From a checkpoint of a small transformer trained on Wikipedia: rotary positions.
Each number is 128 + 24 x the weight over its row's rms, rounded and kept within 0 to 255. Layers, rows and columns count from 0. The size above them is the row's rms in percent of the matrix's.

# layer 4 attention query, 128x128, rms 0.0596, rows 0-12, columns 0-127
size [ 99  72  83  82  86 104  95  95  96  84  96 101 108]
[[113 130 134 155 190 116 109  95 137 100 113 130 119 127 124 140 114 161 118 123 145 136 116 104 146 154 179  90 137  95 130 171 116 127 131 131 109 135 101  90 164 160 132 143 138 132 183 131 107 157 116 181 130 158 168 182 135 174 120  99 130 126 106  96  83 142 134 158 120 121 114 119 133 161 141 131 144 111 107 148 116 122 114 112 147 102 152  95 141 143 146 122 119 166 142 120 180 107 132 159 111 142 100  99 166 102 124 124 151 108 151 134 129 102 144 151  91  93 115  88 151 141 104 118 120 108 106  78]
 [154 115 159 164 106  90 107 112 156  88  93 114 125 136 163 119 145 115  81 151 118  98 132 160 110 129 160 126 138 153 106 108 127 115 177 129 182 139 134 162 136 143  90 132 130 108 103 112 128 106 153  65 170 124  94 116 109 130 115 125 101 116 156 120 179 128 148 147 165 133 143  97 138  93 129 122 110 140 146 131 124 122 140 142 142 139 114 138 168 151 109  91 120 133 124 106 118 132 107 130  92 129 166 192 122 113 134 155 201 145 112 115 118 137 124 131 136 158 122 161 154 133 120  89 160 119 156 119]
 [105 145 152 104 130 150 139 171 136 187 125 124  93 138 128 112 131 108 134 117 104 101 130 124 101 143 101 146 145 145 128 117 123 133 137  96 127 135 132 116 107 105 151 120 125 153  88 117 159 138 127  72 140 101 119 115 146  81 135 191 155 143 151 169 159  97 105 101 138 119 110 154 102 114  93 130 102 164 169 105 152 151 137 126 135 118 127 157  88 110  95 141 112 107 131 144  75 117 120 129 110 117 147 101 117 154 138  97  91 145 111 146 160 146 114 154 170 162 142 182  97 126 143 158 119 131 134 182]
 [146 109 131 146 116 119 147  69 134 108 147 138 151  98 142  83 140 131 100 107 130 149 139 139 151 167 149  99  83  96 134 121  96 106 139 133 147 109 142 156 133 154 110 143 129 101 117 155 127 145 130 143 154 156 145 118 130 115 121  79 152 119  72 118 110 162 114 129 120 139 113 100 168 143 147 101 142  64  76 136 116 139 162 145 142 155  98 134 131 158  87  70 152 148 121  97 137 144 129 115 146 129 100 136 142 134 124 152 157 159 191  99 137 139 140  97 138 121 140 112 129 113 132  84 154 124 163  93]
 [133 153 138 135 151 114 125  85 183 119  87 134 166 131 140 168 104 143 125 125 122 169 135 126 167 133 170 126  97 139 139 135  79 150 126 106 143 133 128 122 102 125 133 120 143 124 156 123 124 137 142 130 143 120 135 164 155 145 136  90 138 128 105  97  93 183 133 153 126 161 130  96 148 141 162 173 127  82  90 136 154 111 113 118 145 111 130 122 150 106 158 149 133 139 145 105 162 147 101 176 105 123 127  96 163 112 140 132  86 118 160  97 139  84 106 127 103  89 111  91 114 141 110 138 136  95 147  66]
 [106 101 116 123 101 136 116 119  89 142 131 120 122 125 114 105 123  94 148 144 152 159 116 170 140 142 156 122 130 110 145 140 144  88 144  78 173 123 163  99 120 160 123 119 148 114 124 126  93  98 156 115  85 133 114 112 144  65  91 132 151 142 121 127 130 127 120  92 100 150 124  95 150 135 137 141 161  92 120 136 127 138 110 148 140 145 160 162  95 118 160 111 110 117 155 112 139 164 147 127 119 136 117 194 125  93  72 139 112 100  89 128 122 116 177 147  86 175 142 142 118 121 141 161 109 167 136 157]
 [115 120 121  89 132  99 131 124 165 131 156 140 138 142 144 143 151 155 131 133  90 134 119 118 140 144 114 146 114 130 120 120 168 166 118 160 106 150 131 159 130 133 144 129 124 147  90  96 143  94 120 123 121  90 106 111 166 116 146 117  92 126 178 140 118  78 141 112 169 118 133 161 118  68 126 116 155 146 146  99 161 196 158 128 145 121 162 129  89 144  89  73 133 125 154 110  95  99 142 116 119 156 141 123 130 104 141  91 146 147 117 164 169 114  87 161 123 164 142 126 121 123 127 115 105 164 110 163]
 [129 138 109 180 129  96 167  79 132 132 119 141 140 155 155 155 153 120 145 141 105 138 136 129 175 126 148 135 100 116 143 101  79 136 152 131 156 116 147 105 145 158  67 146 118 123 120  80 117 123 125  89 132  91 122 131 134 152 110  98 112 104 122 109 134 121 139 148 153 131 123 105 188 124 153 114 110 152 120 146  99 138 122 108  82 128 162  88 134 169 124 138  99 141  90 102 136 166 142  99 106 118 143 129 119 112 113 188 145 138 156 176 127 133 142 183  92 138  99 146 126 104 121 117 152 151 134 104]
 [154 136 110 125 138 149 182 183 120 137 130 124 121 158  90 117 133 120 117 142  98 124 137 148 112 131 122 138 116 161 110  81 128  88 121 140 165 160  97 132 120 120 115 141 121 104 107 103 145 146 161  89 145 109 153 109 128 149  98 176 172 152 137 165 153 118 109  91 128  95 130  90 136 111 153 119 128 180 164 121 127  97 132 134 105 166 107 171 119 124 117 107 133 119 122 117 174 105 128  70 158  83 126 115 116 111 127 119 120 135 132 114 104 156 106 114 125 139  71 106 165 131 108 156 104 131 115 176]
 [139  82 143 132 114 125 139 115 150 100 143 169 156 101  93 115 147 104  87 109 158 174 132 116 120 166 150 115 171 139 141 118 135 125 127 137 108 160 103 138 114 168 109 118  56 136 154 132 112 153 116 139 145 130 154 118 145 106 157 119  90 118 110  94 124 188 107 122 136 130 152 118 138 122 156 132 139 142  90 133 116 148 131 159 122 154 109 146 112  90 110 135 136 148 132 128 131 136 116 151 140 109 141 182 141 145 146 133 162  57 130 115 122 174  97 100  88  89 144 155 127 148 123 133  84 136 117  87]
 [126 107 108 138 151 127 143 145 126 137 110 195 129 117  95 116 178  96 131 123 117 162 157 110 130 130 108 153 171 138 167 138 154 149 109 150 137 144 137  98 151 138 104 141  83 156  97 167 112 134 109 123 134 182  95 109  97 115 128 134 112 114 131 129  86 109 110 104 177 139 114 157  95 153 120 112  91 169 133 121 113 143 121 140 164 105 124 120 120 120 125 144 101  94 114 127 141 136 149 127 152 126 111 144  84 152 111  88 157 109 102 167 138 169  94 144 151  98 174 150 110 154  97  80 135 128 130 114]
 [142  76 126 115 114  69 160 121 142 120 128 135 128 122 125 103 103 145 121 111 154 132 113 131 140 125 140 143  81 103 136 147 136 138 109 135 122 140 108 133 110 154 116 132  97 140 134 109  84 112 125 114 133 134 106 114 101 166  84 130  97 147 118 102 160  89 208 154  82 119 147 148 102 169 134 156  97  91 149  80 130 114 129 118 157 111 108 159 146 120 148  82 165 104 107 156 126 118 149 159 138 154  98 187 162 134 140 143 120 167 107 127 109 170 132 139 104 125 134 140 141 105 100 135 116 125 156 138]
 [155  95 121 115 130 146 135 111 154 121 129 170 122 127 138 132 149 107 133 118  87  86 118 130 107 138 100 102 163 155 127 123 153  98 143  94  81 144 160  90 151 145 168 203 115 140 122 105 150 108 221 140 113 144 144 127 134 117 135 151 117 176 113 123 141 109 142 143  94  98 111 133 120  93 122 139 147 149 138 144 151 136 169 110 118  72 124 111 149 105 160 135 151 140  73 153 110 132 127 141 110 131 172 155 124 138 122 135 131 111 112 126 130 121 112 153 155 125 140  87 144 107 116 110 137  88 128 110]]
# layer 4 attention key, 128x128, rms 0.0524, rows 0-11, columns 0-127
size [104  76  91 108  86 109 113  97  97 133 110 118]
[[118 138 114 116 119 129 116 132 107  99  81 135 157 121 100  98 115 141 138 152 153 128 154 127 166 196 149 153 135  65 149 164 108 145 134 127 139 168 150 153 103 143 130 126 139 110 183 139 120 145 190 123 141 140 125 128 141 102 110 107 120  85 108 129 125 144 137 158 137 156 110 108 125 107 187 112 120  98 148  99  92 123 128 114  98 105 108 121 121 112  99 133 117 123 137  84 139 127 182 139 138 162 111 147 133 142 134 118 127 124 128 142 131  91 130 172 103 119  68 109 130 146 124 122 115  62 112 103]
 [114  73 140  97 134 173 134 172 123 121 120 138 122 102  80 102  94 118 153 135 110 135 135 128 119 105  64 115 112 122 142  93 112 114 141 123 137 122 146 105 106 109 114 142 143 162 137 120 150 154 131 105  92 142 121  89 112 141 162 199 137  85 121 177 110 101 109 101 129 120 135 113 134 122 112 155  89  86 127 122 119 103 128 142 162 164 105 145 129 151 114 130  98 133 128 163  81  85 130 110 138 101 110 126 119 121 153 134 137 127 162 120 169 146 131 134 171 119  91 137 108 167 132 144 123 144 121 179]
 [106 111 136 154 130 137 140 137 168 160 126 124  87 163 153 153 146 139 132  90 117 164 172 119 129 113 107 114 139 149 103 117 120 142 109 159 130  78 126 124 155  91 105 104  96 169  92  80 144 120 119 161  86 121 136 106  79 122 115 132 118 169 124 124 116 132 146 116 109 104 125  84 127 149  65 127 134 131 139 135 151 122  91 126 166  95 144 111 154 155 136 146 140 164 150 176 137  89 106 135  94 116 145 105 107 117 122 153 137 163 128 132 115 159 123  89 169 162 131 120 151 126 139 125 159 166 160 138]
 [117 120 163  92 146 142 160 125 113  94 134 133 158 117 132 145 174 126 119 125 165  88 105 106 113 155 158 149  89 115 156 159 154 110 115 127 132 142 132 128 123 138 139 129 134  90 184 166 146 169 180 121 166 177 149 152 120 114 148 124 128 108 142 135 123 175 130 159 127 172  80  97 129 110 150 112 136 136 153 158  84 135 138 147 113 106 124 101 107 136 100 130 124 139 155 106 102 135 153 101 140 141 163 149 112 129 117  80 106 108 133 156 127  82 148 149 132 126  81  88 142 129 113 125 100 127 121  82]
 [124 140 106 124 129 127 142 113  88 111  96 122 168 132 133 116 110 140 172 111 158 119 123 106 118 163 153 161 147 102 169 167 143 140 118 106 173 161 178 129 124 108 119 123 134  82 150 141 108 137 164 159 136 141 157 148 162 154 112  68 104 140 123 132 144 113 101 172 132 115  73 137 119 134 148 125 156 103 151 142 129 164 139 110 103 122  71 141 123 109 144 146 144 114 151  88  95 126 138 154 144 104 114  99 117 170 109 124 102 100 108 147 139  80 139 140 114  94 152  92 105 152 114 121 159 107 150 119]
 [160 172 149 165 118 138 168  88 142  84 109  94 132 157 153 168 117 121 112 134 133 130  66 162 106  99  95 149 135 115 140  98 174  86 124 170 117 117 111 107 154 143 127 107  73 181 103 155 151  95 128 121 117 122 131  96 141 115 131  91 161 117 135 177 131 153 125 137 151 136  93 121 108 106  77 115 132 118 131 106 149 140 116 125 161 134 111 133  96 105 102 113 131 142 120 139  95 143 121 146 121 103 130 115 162 162 164 124 130 147 133 165 141  99 107 174 132  86 113 126 136 119 143 125 116 131 129 131]
 [126 123 114 136 133 152 126 115 134 150 115 123 106 161 120 102 143  69 129  96  94 122 125 142 129 131  97 141 147 144  94  86 117 167  97 129 140  93 122 118  90 105 120 115 133 172  92 125 161  99 105  89 111 137 130 141 104 144 121 164 118 139 163 121 118 108  90 123 141 112 144 122  95 145 116 168 145 143 101 145 154 114  97 145 142 120 174 140 135 137 105 104 111 121 132 145 104  87  63 100 101 141 158 116 151 121 164 135 142 163 150 134 131 176 191 123 177 134 143 156 116 141 143 157 162 151 144 103]
 [ 71 126 140 145 126  96 126 139 122 117 130 101 123 132 124 140 151 118 148 137 160 124 137 143 168 181 142 142 147  95 128 108 125 130 129 139 134 142 111 153 130 122 123 136 128 163 149 178 111 147 163 109 141 149 101 157 136 143  98 110 105 123 121 134 169  80 153 117 120 193 109 132 121 137 136 147 159  76 117 120 150 168 120 158 122 109 105 157 118  76 150  98 158 105 108 139  99 132 141 123  86 141 167 169 143 147 114 113 145 131  93 136  85 106 149 163 122  88 105 159  83 140 113 101 140 150 114  85]
 [138 136 126 155 119 115 117 124 133 103 154 116 135  90 148 169  97 112 134 116 122 123 116 168 145 130  98  80 144 177 131 143  85 107 129 124 114 129 128 115 118 110 125  44 112 169 125 110 149  96 124 117 165 128 116 136 106 147 173 136 134 145 140 115 159 120 118  81 146 118 165 157 129 134 113 130 162 107 160 130  89 151 135  63 137  99 137 121 139  92 153 130 132  87 130 148 112 144 118 117 111 120 125 108 120  83 109 133 126 164 137  97 207 126 175  98 145 127 120 132 131 122 100 114  96 128 126 143]
 [ 96 142 126 127 113 104 141 134 109  85 126 135 164 125 113 121  95 106 112 145 167 125 125  89 171 152 170 152  98 129 120 169 144 150 126 121 128 166 126 127 131 174 118 128 149  39 140 152 128 158 152 139 151 129 131 154 162  95 124  95 119 110  95 108 141 128 119 154 164 125  94 152 143 110 153 109 128 100 127 127 126 142 106 111 107 117 124 105 149 121 118 166 135 124 103  59 135 142 186 138 160 147 129 141 143 141 140  89  96 150 130 151 140 115 163 140  81 110  98 122 117 140 146  96 116  98 114 115]
 [ 95 139 107 122 133 130 126 152 120 128 135 102  98 112 100 153 146 116 129  99  78 151 144 104 130  81  91 152 117 185  92  80 136 125  96 135  91 103 129 105 142 145 105 157 128 119 144 121 134 138  97 121 120 127 149 113 122 123 159 159 125 157  99 127 138 109 150  92  72 117 134 106 154 143 120 132 106 117 145 147 149 135 132 146 140 105 178 144 155 129 163 141  90  90 115 141 133 124 151  90 132  97 179 130 154 127 172 124 153 177 118 131 108 161 115  64 149 149 125 144 138 113 162 130 130 142 110 177]
 [173 144 150  94 125  99 115 137 105 165 126 154 129 124 146 170 149 107 131  85 164 131 113 158  57  88  83 145 117 148 111 134 120 106  92 143 160  91 119 119 101 139 115 134 144  97 147 143 124 124 111  94 141 124 140 121 130 112 134 128 107 129 136 127 131 112 153  90 148 125 149 139 119 153  82 140 111 172 102 124 110 131 132 145 141 172 148 148 146 105  98 160 115 119 136 113 137 152  97 111  96 144  99  99 113 157 150 127 145 118 155 145  95 116 126 128 132 115 140 200 170  85 155 163 151 106 108 167]]